Weights of a small GPT-style language model, trained from scratch on English Wikipedia.
Size: width 192, 3 heads of 64, 5.95M parameters.
Architecture: RMSNorm before each block, rotary positions.
Training: 316M tokens, 4822 steps.
Each number is 500 + 50 x the weight over its row's rms, rounded and kept within 0 to 999. Layers, rows and columns count from 0. Numbers have three digits each. The size before them is the row's rms in percent of the matrix's.

# layer 5 MLP down (transposed), 512x192, rms 0.105, rows 123-166, columns 0-47
104:547508463553471424541545541544483458409497516479411464529554491549517403431475443575529410474487469479438466510514520464466472521541461520457490
107:479542452498562495424510484480616380548500481501535487405539482595500537554496570547614522509582597449490468520455473463543630547431401508499552
093:411564568551547484476530514446442511534543522491541467520483476374571578525564441475527548472481407484530411420519551503451481497503517421514483
106:524538564538515431474428450543521571519505547516515556489421540491468506431573547585464534468574431495547466598480484483482479453418524563547537
101:564410401572499445469617530551483447497499546468503416474528530449524486482473512465558473547584525547484503522434557551432519543504510465527541
097:506518444394445496449403503581400590563492479528548535447525460584509517486395516506570424441497487527493454504544480449546503470548498524555580
105:457628439407514481569527556534527425497490487482493469522526506504533588529542429512502567548507420524515542452433520538517531579484518575529498
107:480453530513503485541556544431455487542466536470474422496492594464577372575558499444638474573537475432503429562503434520505470575466570581458400
089:435584454587413514396551510563399497532550473450503530438511405506490501500472442507449538549465500534517549564541455425428497455523539425494550
099:602543503495469476581565514454495483510557402480498442498543596433548495394566488479534552411531480552402386512422469461555513467525523633488476
088:545473470473463517517405511421514562450452446530468420457466505550480458497503450535474500569531543519520549427525438539561604487510531557569572
104:514560434543462479519472582410524482449547413490516546506534509559455582527481499493538599506545514545566414468442489496475498510608463519465545
101:455551492555481474510558563576535430458483507525530562495403572464578537457435505496463397463524491531559480521530492501452531561601347481529575
102:526419542557481373532511539582536427468480375451535442548540568431496509498539483516442482551455560444522412388534471437532575521510475604471527
099:535571534515526545480471493454504536504559489397451434475498512575461483444525431484467464437457526521511525552527420494489575443531549441528430
114:452507479478523522466533479486494459446465510509426517503504437569485548468436439544482414566396508484421591490492500518456580520512423515519445
095:506471493543532440509480494475437484536467547478474465461542466457585527507523515557607465573566530467488513469475560484457517548515484574401557
075:485490516537511560472533489445429526418437485470578501546465456455567526531443510465509492564534439484484441406525427495434569435473536505555440
103:509624443512588553422442548584550475508497490494571472515555455491466528629451551523500507560495550476454520534496426496410571511522439424470492
093:507532429346529532464464599480481548503476477503432494556478555502501452494437472568518516557502477548480488468480497413445484420438450516483599
102:497488470497519532481485530609566538506406498457526624516435543458489472577585509513492518565519430474534572504468521494441486480561483440568625
096:527426631520489487501486580407425487477504559547446465524471416400488482490477473552604459557418516436494534507547577573521522508527453484476452
097:506648545433523427454483563481512553502535524519561464483484528495595484532479509531463515592490508491465502474590488465536461491514492542482569
096:517519511543489512551480483467391543451535600619443531426546503536485551530563463532456565488519424485612473474569554449412540564544494439546585
105:489559623562509537562544517510463405561469472532559396538461504537561516498546402412449510471521501520502492455534448467534526477466514504440533
104:534561474548383476539508399449460478503510482430460581542474515497517529560512451480574442456519524545516517515518372426460480500380547495633508
084:570492424510453506482471489535628572364493616526431509430478430559483494494438567551441545481518540529479547516474454429625411485491490447473497
108:518547532486478565483465429451489509498449578508405527495529571552513442524521508477536492453556483506540492451546441561538562453456370466561490
105:524455510553478449493527532522515551491499555470450523507472565410491566550427519454581407545435413529532511522393457512469520468450447372497475
093:572427490535497522449423513479515586541653503391488425454549562422476412569459462527459532553483580489602472496509501568565452438538564518532358
105:447490470456575542491451516526523446550493418413457651438504485483496547646523573502472516540542541499529480565442462412591445480529541523625513
102:558527560563454599534625487443469554571548506507565331563476527503449506527541524441578467476499621493494428568533518443506523454418465529547515
100:542460487484510506435559529501518651421552523499490600560478545537515550467453508475390459559466396558506498459473502474427500392477451465432506
099:537439527563461593500613490495436512443513520551502526496462554521439518512549556500489566545565622500488493471495487518521553503509411505500450
072:462543521489595481520543414420480503461601402480542510465536462550460554590504486433576517569572508436466473431494365483489548487504446515483524
100:522517429544498620496516487521438624451515430480544506474531498537512424532508498435507394551462610564477511571511561478548454520476441510505530
104:463510464467412532505449469462539415533539553537515518459443464525507510520445514398415561496531529485505356573447436560484497578541483519523459
098:429530492427548467528469429455553504500555457609450506454546607512572400423452523486524465427435573504469487499458538531496527502422537536532545
105:598499572552562489594521522463474558578443481531434492445510521512538498425526553460550454503573483417483433534503452616506554427528548569487484
098:529524430525591444653540543509497564479526434513541504439518478469501550505501494498572409533431518472522443466552488491442416515525529524455547
118:465522488593500432434424491525468423551587522515470484481532453505497490481539554522543514456369541483538512508475511573456537425492427519577471
095:519560548597491518498525494468614436577492452571454498528530435535477447473367479491492538465488446524498517497466477454524617571502496591548444
101:491433494486477582542514519510479450555540405445522497405471509370504513426568553548434524513615595495539399435575515408572463539482471457479452
114:483454495391603542532485427506495531515568493538483499500610523501513472464481453499447465467590557555556454408554485563533520469521585565533528
# layer 5 MLP gate, 512x192, rms 0.105, rows 124-167, columns 0-47
103:518446531551426547364503414492551543550351509524473541552511513504469428552494532535425457470587436515494509446487427549648387511517447457437481
108:567465532450491470499564587516574447509482631405440545559504459541452482472502564506517486634468531519447507486454558441500436414453495636502436
106:464513540543526512475543505504483388467616455494508409473499457517546494538373439512463445440434424468532609430440580524487507505510575498415494
103:423390456491524526489521386435512502511533537538484437320559470524424499515497427536470470459509478542467545507486581469508459463506540470462461
094:537469568425441522515561543459484496453491476486566603574543566476458519491486479464412436504358475451447519494462533494417541593480510505512531
110:507589474490461481501426465541476534527447565518481486478605481485549454505438536494469527473414499463502519541564475537460506528502457435446498
103:418602510470468541492416531506441473547449513509520508435522445525490558525549505517403528526429503518458554468471478512533506524481474475442539
093:349484443509505450480590429497401537547546445480498480539460563466445590363434399498530452500488546452449509510534514531506426483488510526533558
102:534460459499514538486431528484521524493510474528480501452576497550500403490426535554512507519525502450365521534493585474532505469487583387478529
088:478620383508573475416472554522534520551515571490376492523554465492468453442505421420518459534395482483479506504515485539475510380578514499590472
102:478554511547494514445425507478498431569521555526415573425580481546476572520481556503414450458454590463546522475468411407478494441569430439409588
091:457482479599504524578557550557496453477422477506385500424464517447577546493468392567478442439567496521523494523473475470469439522577357538511507
097:442420472429523537467494528449397578366515515525561498468430520489517564479421476497480578415561505517482493518474541570543498514492455504526532
102:454587524568475479432657515523439408464429472576501540542493547478500447478520439485457509516511442451560551572500526579612450484447427487513516
091:572457392577442455505466547489545483457542507493396523394481635586425474510483492504504481541513629472529529520417496474589447505565500440415495
103:579512470575506527556423511460344512581496463606445484517535503484583552469540445591479469600441492465533482395426522454453499469472506484517515
065:589532443504492526428559376512555564443539422519520448470481451403559571446542491410508420552542534429608423395463458520441476318453550478525491
105:464457553536503473526512604593445489508515540399546532474558492536444503504552491508564541487548596556503445578473495496520543517491471476529577
104:580504532527505455514476545420519480510477455454441620473569435558566442543433445438516465530485502482379554555560490491502486527492534401493460
109:496478455447539496503500484443470584443520496493401562466504483461495458549538566394586490527508435520430515485479565548516489483497530582455553
099:443472436481482605475492517516523417583549468496481557340531608490479580607504561531459479362538448540492503482477459541475510445485491513500579
095:545568563423403522451541553366546451504453466411549558511382505509582446498469522480535455504487546448408570506458577450509544538394416425526527
095:450479475494461517525475506529475516490575489588479470481427542486544474553599418517426564523418454488412480496467534513558512432491543380557468
104:447487512559498550518445468529491577564530652496501562529490546442431420575465581543433507508503429456539511435412466592462485496539512499489551
107:472525467509455494441533511517465524521417536481551473438543479460465463599540556526520510506506482574529561471582482438580457564531589374577457
079:544499497453545441535541523519487459565514375537423459497532571473525501525464466449528489543538530531497463535543560582401506378496473538461502
093:504578589426503445499505613523558474504425494503531486515594512441468461475448486475500540463467508485504509478489585438504391517464572496409540
097:507481406530442545464428532527586521428453516387444489518470543554477444528552458456585519527488520462475484466561430519563586500393541465538479
100:453545396587423532480555628482443483601441517509436494610600500529562446512552482483515492514549506494493467472406479490542539497549498471549435
104:546468445367482579528445515467456480578411505516490513567472532547438490411570429468473428487465522485504575582561477506495523508509463506398615
102:483471476483536488381568558494462502465458562476461440454430494537532418446565422587538560458496466490529563455571551470552524514505517630528525
109:500529548452573542428428535499345492539458559473462506465510524501466497463550472501580440498538484456482509465477512525453465582542521491502510
096:475522439503490482543486456463464529501550517495469488563477527362447475461497558567525445530495496476468532538596539505511587559434477553530542
062:469432469439507503520548501435556476500494507477615528542523476551567565481520591508581406532450447456533494427455579469519468350521482528466553
102:541461520477548431515549542515482558477455488526557645420453611406532458548565425453441539441492493448468593480498439518587515542549574521465609
104:414530466554452601456450451461426454408526517549522482434486527558622534487554406510524542521462411519521516501476498565545499512483490552481532
101:477429446550424447492481503453473534507475528527459527477511508504403498552513453489465507599525557543523479478565526505552543502500499477543405
100:449522506516588540560475548564561443484596452396484491517468565524554507478544584455442514534476546461442590472539476498525477581434398525456466
104:508460473529544504469514527467520568460463502545566478629483508558495464425471466574551469603584463441565477568565516454414575472538546505508501
108:496565535556509447516468534501478528536540473496490529525576477516471598487562539567521583517414501542536500475422582590443610501473413522618459
096:509580474464572485503496505624500491478485486551476469506409560508564383531505526444525466519464417529485537518472491485490430544515467507537485
097:426452562420529534472487518491563542473566469537541434518548510479404476506425463493555513491397567500422562520444424521491402493519496468515605
103:591531558465543511479483552552519514521499561513529466544499485505450451505487422483541500479449484486526573348553401458537380597516465503494613
100:524544531528482482443437432516496477545531446515498494439570468437402509474366525417440466586464548506393478498521442502549439533497541566478470
# layer 5 MLP up, 512x192, rms 0.115, rows 124-167, columns 0-47
107:490551466452537487512461461479497509465425485492587475512561448582443433523472548469448494502515375521464433524506491489529503527495455526510534
105:515395507517465449438442450583501544498487550523460465546469471450459502490485461518498452452479549453491509506547458438560540451446500466529545
107:452511475498497598503483497516480534388473479510440433618436562510598589464615458625468595499516489609537447574497591531455503440494574563512483
103:489469477515524634412609501492459531507455494452610519506418451496519507543483578526458477515499526512600535501420544592442548521521618496426580
091:497511454534536467534542430379424500446480477547532544558370532556523453503533543493464526524453555501498548535418568466475413493441466469522462
112:488561474435477556412527500472498452521512551420512514578477478506557481407523584439479401612517469527505450464524528481497561548489543412461481
110:459497477554547503511424470485485480389364548550556489546516408543380456521458469526506510532453480473507486571601471549501543552513588397538547
095:468544467582492468545562396562538540587507541466494462552504500500471583541559506537560429503517485531483468558493426508613462504481469461436389
101:512524498478457481502483413448481521451585418417515521474467580617559516481419523533549462494510554508493395518441457611434386520444537491556473
085:450413517538501564500571523526441582486407581411454478483511533518466532553458433468483542447453560527389483494460510501495489532517521495411516
103:411576382445453570470493536438517580505571436497588579506530433423462510432455517504462455430493491511487514475445513474483499492419470457348567
082:474541594507462535482423503382526507545539516547486423407557459522469475485514557572627569592472464476469513515477366447489434513487514454455438
091:506572467474559547493459494417537525443591539496594534401501512516590518541472481537534505435517424580542572572469515582552500443517437426410473
102:510478555455408509429554506450476470489597414482535446509494531561539527525432474460573419555495589434444515483498515524568424494488545579522391
102:509495527484485518444508499487446464470476486553404504503532447519548504497506565507484527509515474544515563496521520472505470400434510505567488
094:533366480502545388521468483454469467524528459569452536408514434517448473508493452507470488442450459565519513479572525439426502608540587426473429
077:636486477472495584455522447428550525525505469454471525519482476459585564476587522434504464466478550498601499485479498487476501356487559529413455
109:568416499445525414456440574537517488547552533572490495501554527470515552512540515466527535523503546504573489587503402479486549515414574562505514
102:490591459422540491509525564476576452509441469510436514494503584461508581527490544574372484466509593453494550475396560506456511565555523470516507
103:485522508536528494484542515519518587487513499551388538498504416442485481466479460546447495473455509434491445511433372569489492492539535536384432
097:521526510402501483536438504430673520519445584471457550507442517556498529499491438540485483546500472517487464439436484535517542476467429494642498
095:567549502466500531507501413391429554447526511523510603419411491417530499464393577570513440450538532525552525501509490448508518503454426426477443
100:498485526517570446446499464507518522501528545525496475469502457583453482601439536513413475537473469542539566447487558459448520592428491379646470
100:592585471497437483448488556451521459551511475494469572531496456495493537422582400449483532567449510397593509484433552501473493511381437514535441
107:543405525508473506414531534491612425521507414406521517590426593494602486513477463558550462579468445514517403474444458544526535487450547573546455
087:436549586531517566579604528478468516498517554476554524502540628475411518500486499461540538411486499441588451490431569532483432492521447555584535
105:427540495622494420606463411481526504554504505411468540482475559419470492516532418547545451364469441480487435536526467541544554426578515452496532
100:464515564547482493479449476512480491553568469537474547486452510514525558404467473530403524447457401525495482535554455507414436544590536551465479
097:521538435439466499481544362483554478476498511495459560544541431569488527510419404530466432490520499533462470514445513468514379444549578515527520
105:472468460526490489456544507371577548489536560409486472546514385529492482519508501518372479473554506508521553553492563507578499546480530518527538
106:428515519417495578480462439465483427515558492479440549529411510548540443477510463444525433445517531521544425485514457410452596488561454595547503
103:516499470443505408510456574481462453380454454486568539545502487422520534539462579398552446471426566545558520487499446460517579465489523556475483
096:481470517515433450561488489438563544426577565517434510562543402508519568433494521532494501484444502558472459528549466386493488614468500521448510
073:513422472483500481475469564469524479440532504573483528608504540619501462477553563562671495465455449505500540462530642484526469362518449526538475
103:546398447392488569537549469508425571455503586500515446482527613440382469482453553524536488553514487526504470410496524524525453449559553551475475
107:461475552529471575482566521474504542544595476515518518569528419542502538540540430475480537391440385485519562570438475423496525481478468517478561
101:533512448432503503454375503465604568506478454498508486481517466476518479525520478474497482532544555417575448519564440485364498547527520525540536
099:382513501488490458407554432493523595490416522468637496484473439510508403550428505509505606455470461510454574457422478470556546563506518446431494
104:557531561525588489482413436514471569577503531522448501468471515528547446428536521459491480461431510512455481399510573475541409406532542479477510
097:528413520450433553512545476524526532497381572484508448499495506473465445536433499437529461501614425508453468522529472406502481556506628469467562
098:580472586455455474620431564508472547443560505450463568474508508505471522506488474631518475456402511472478426391470575525388449527594522520500432
101:478446508482556448478522510623588456554501476507415556572485537448569452506497522520515517457514566535551544533534456524517580496430511447521532
114:514553473440397553554464450382411513528472569462491477393468530443499615561622552526466435451561473542537484430626466615380440480465531559499554
103:467454517509477499530505418432544585412409469503467505577485438437450481554488414500443568472432513532463535493541400496530448618510577535454517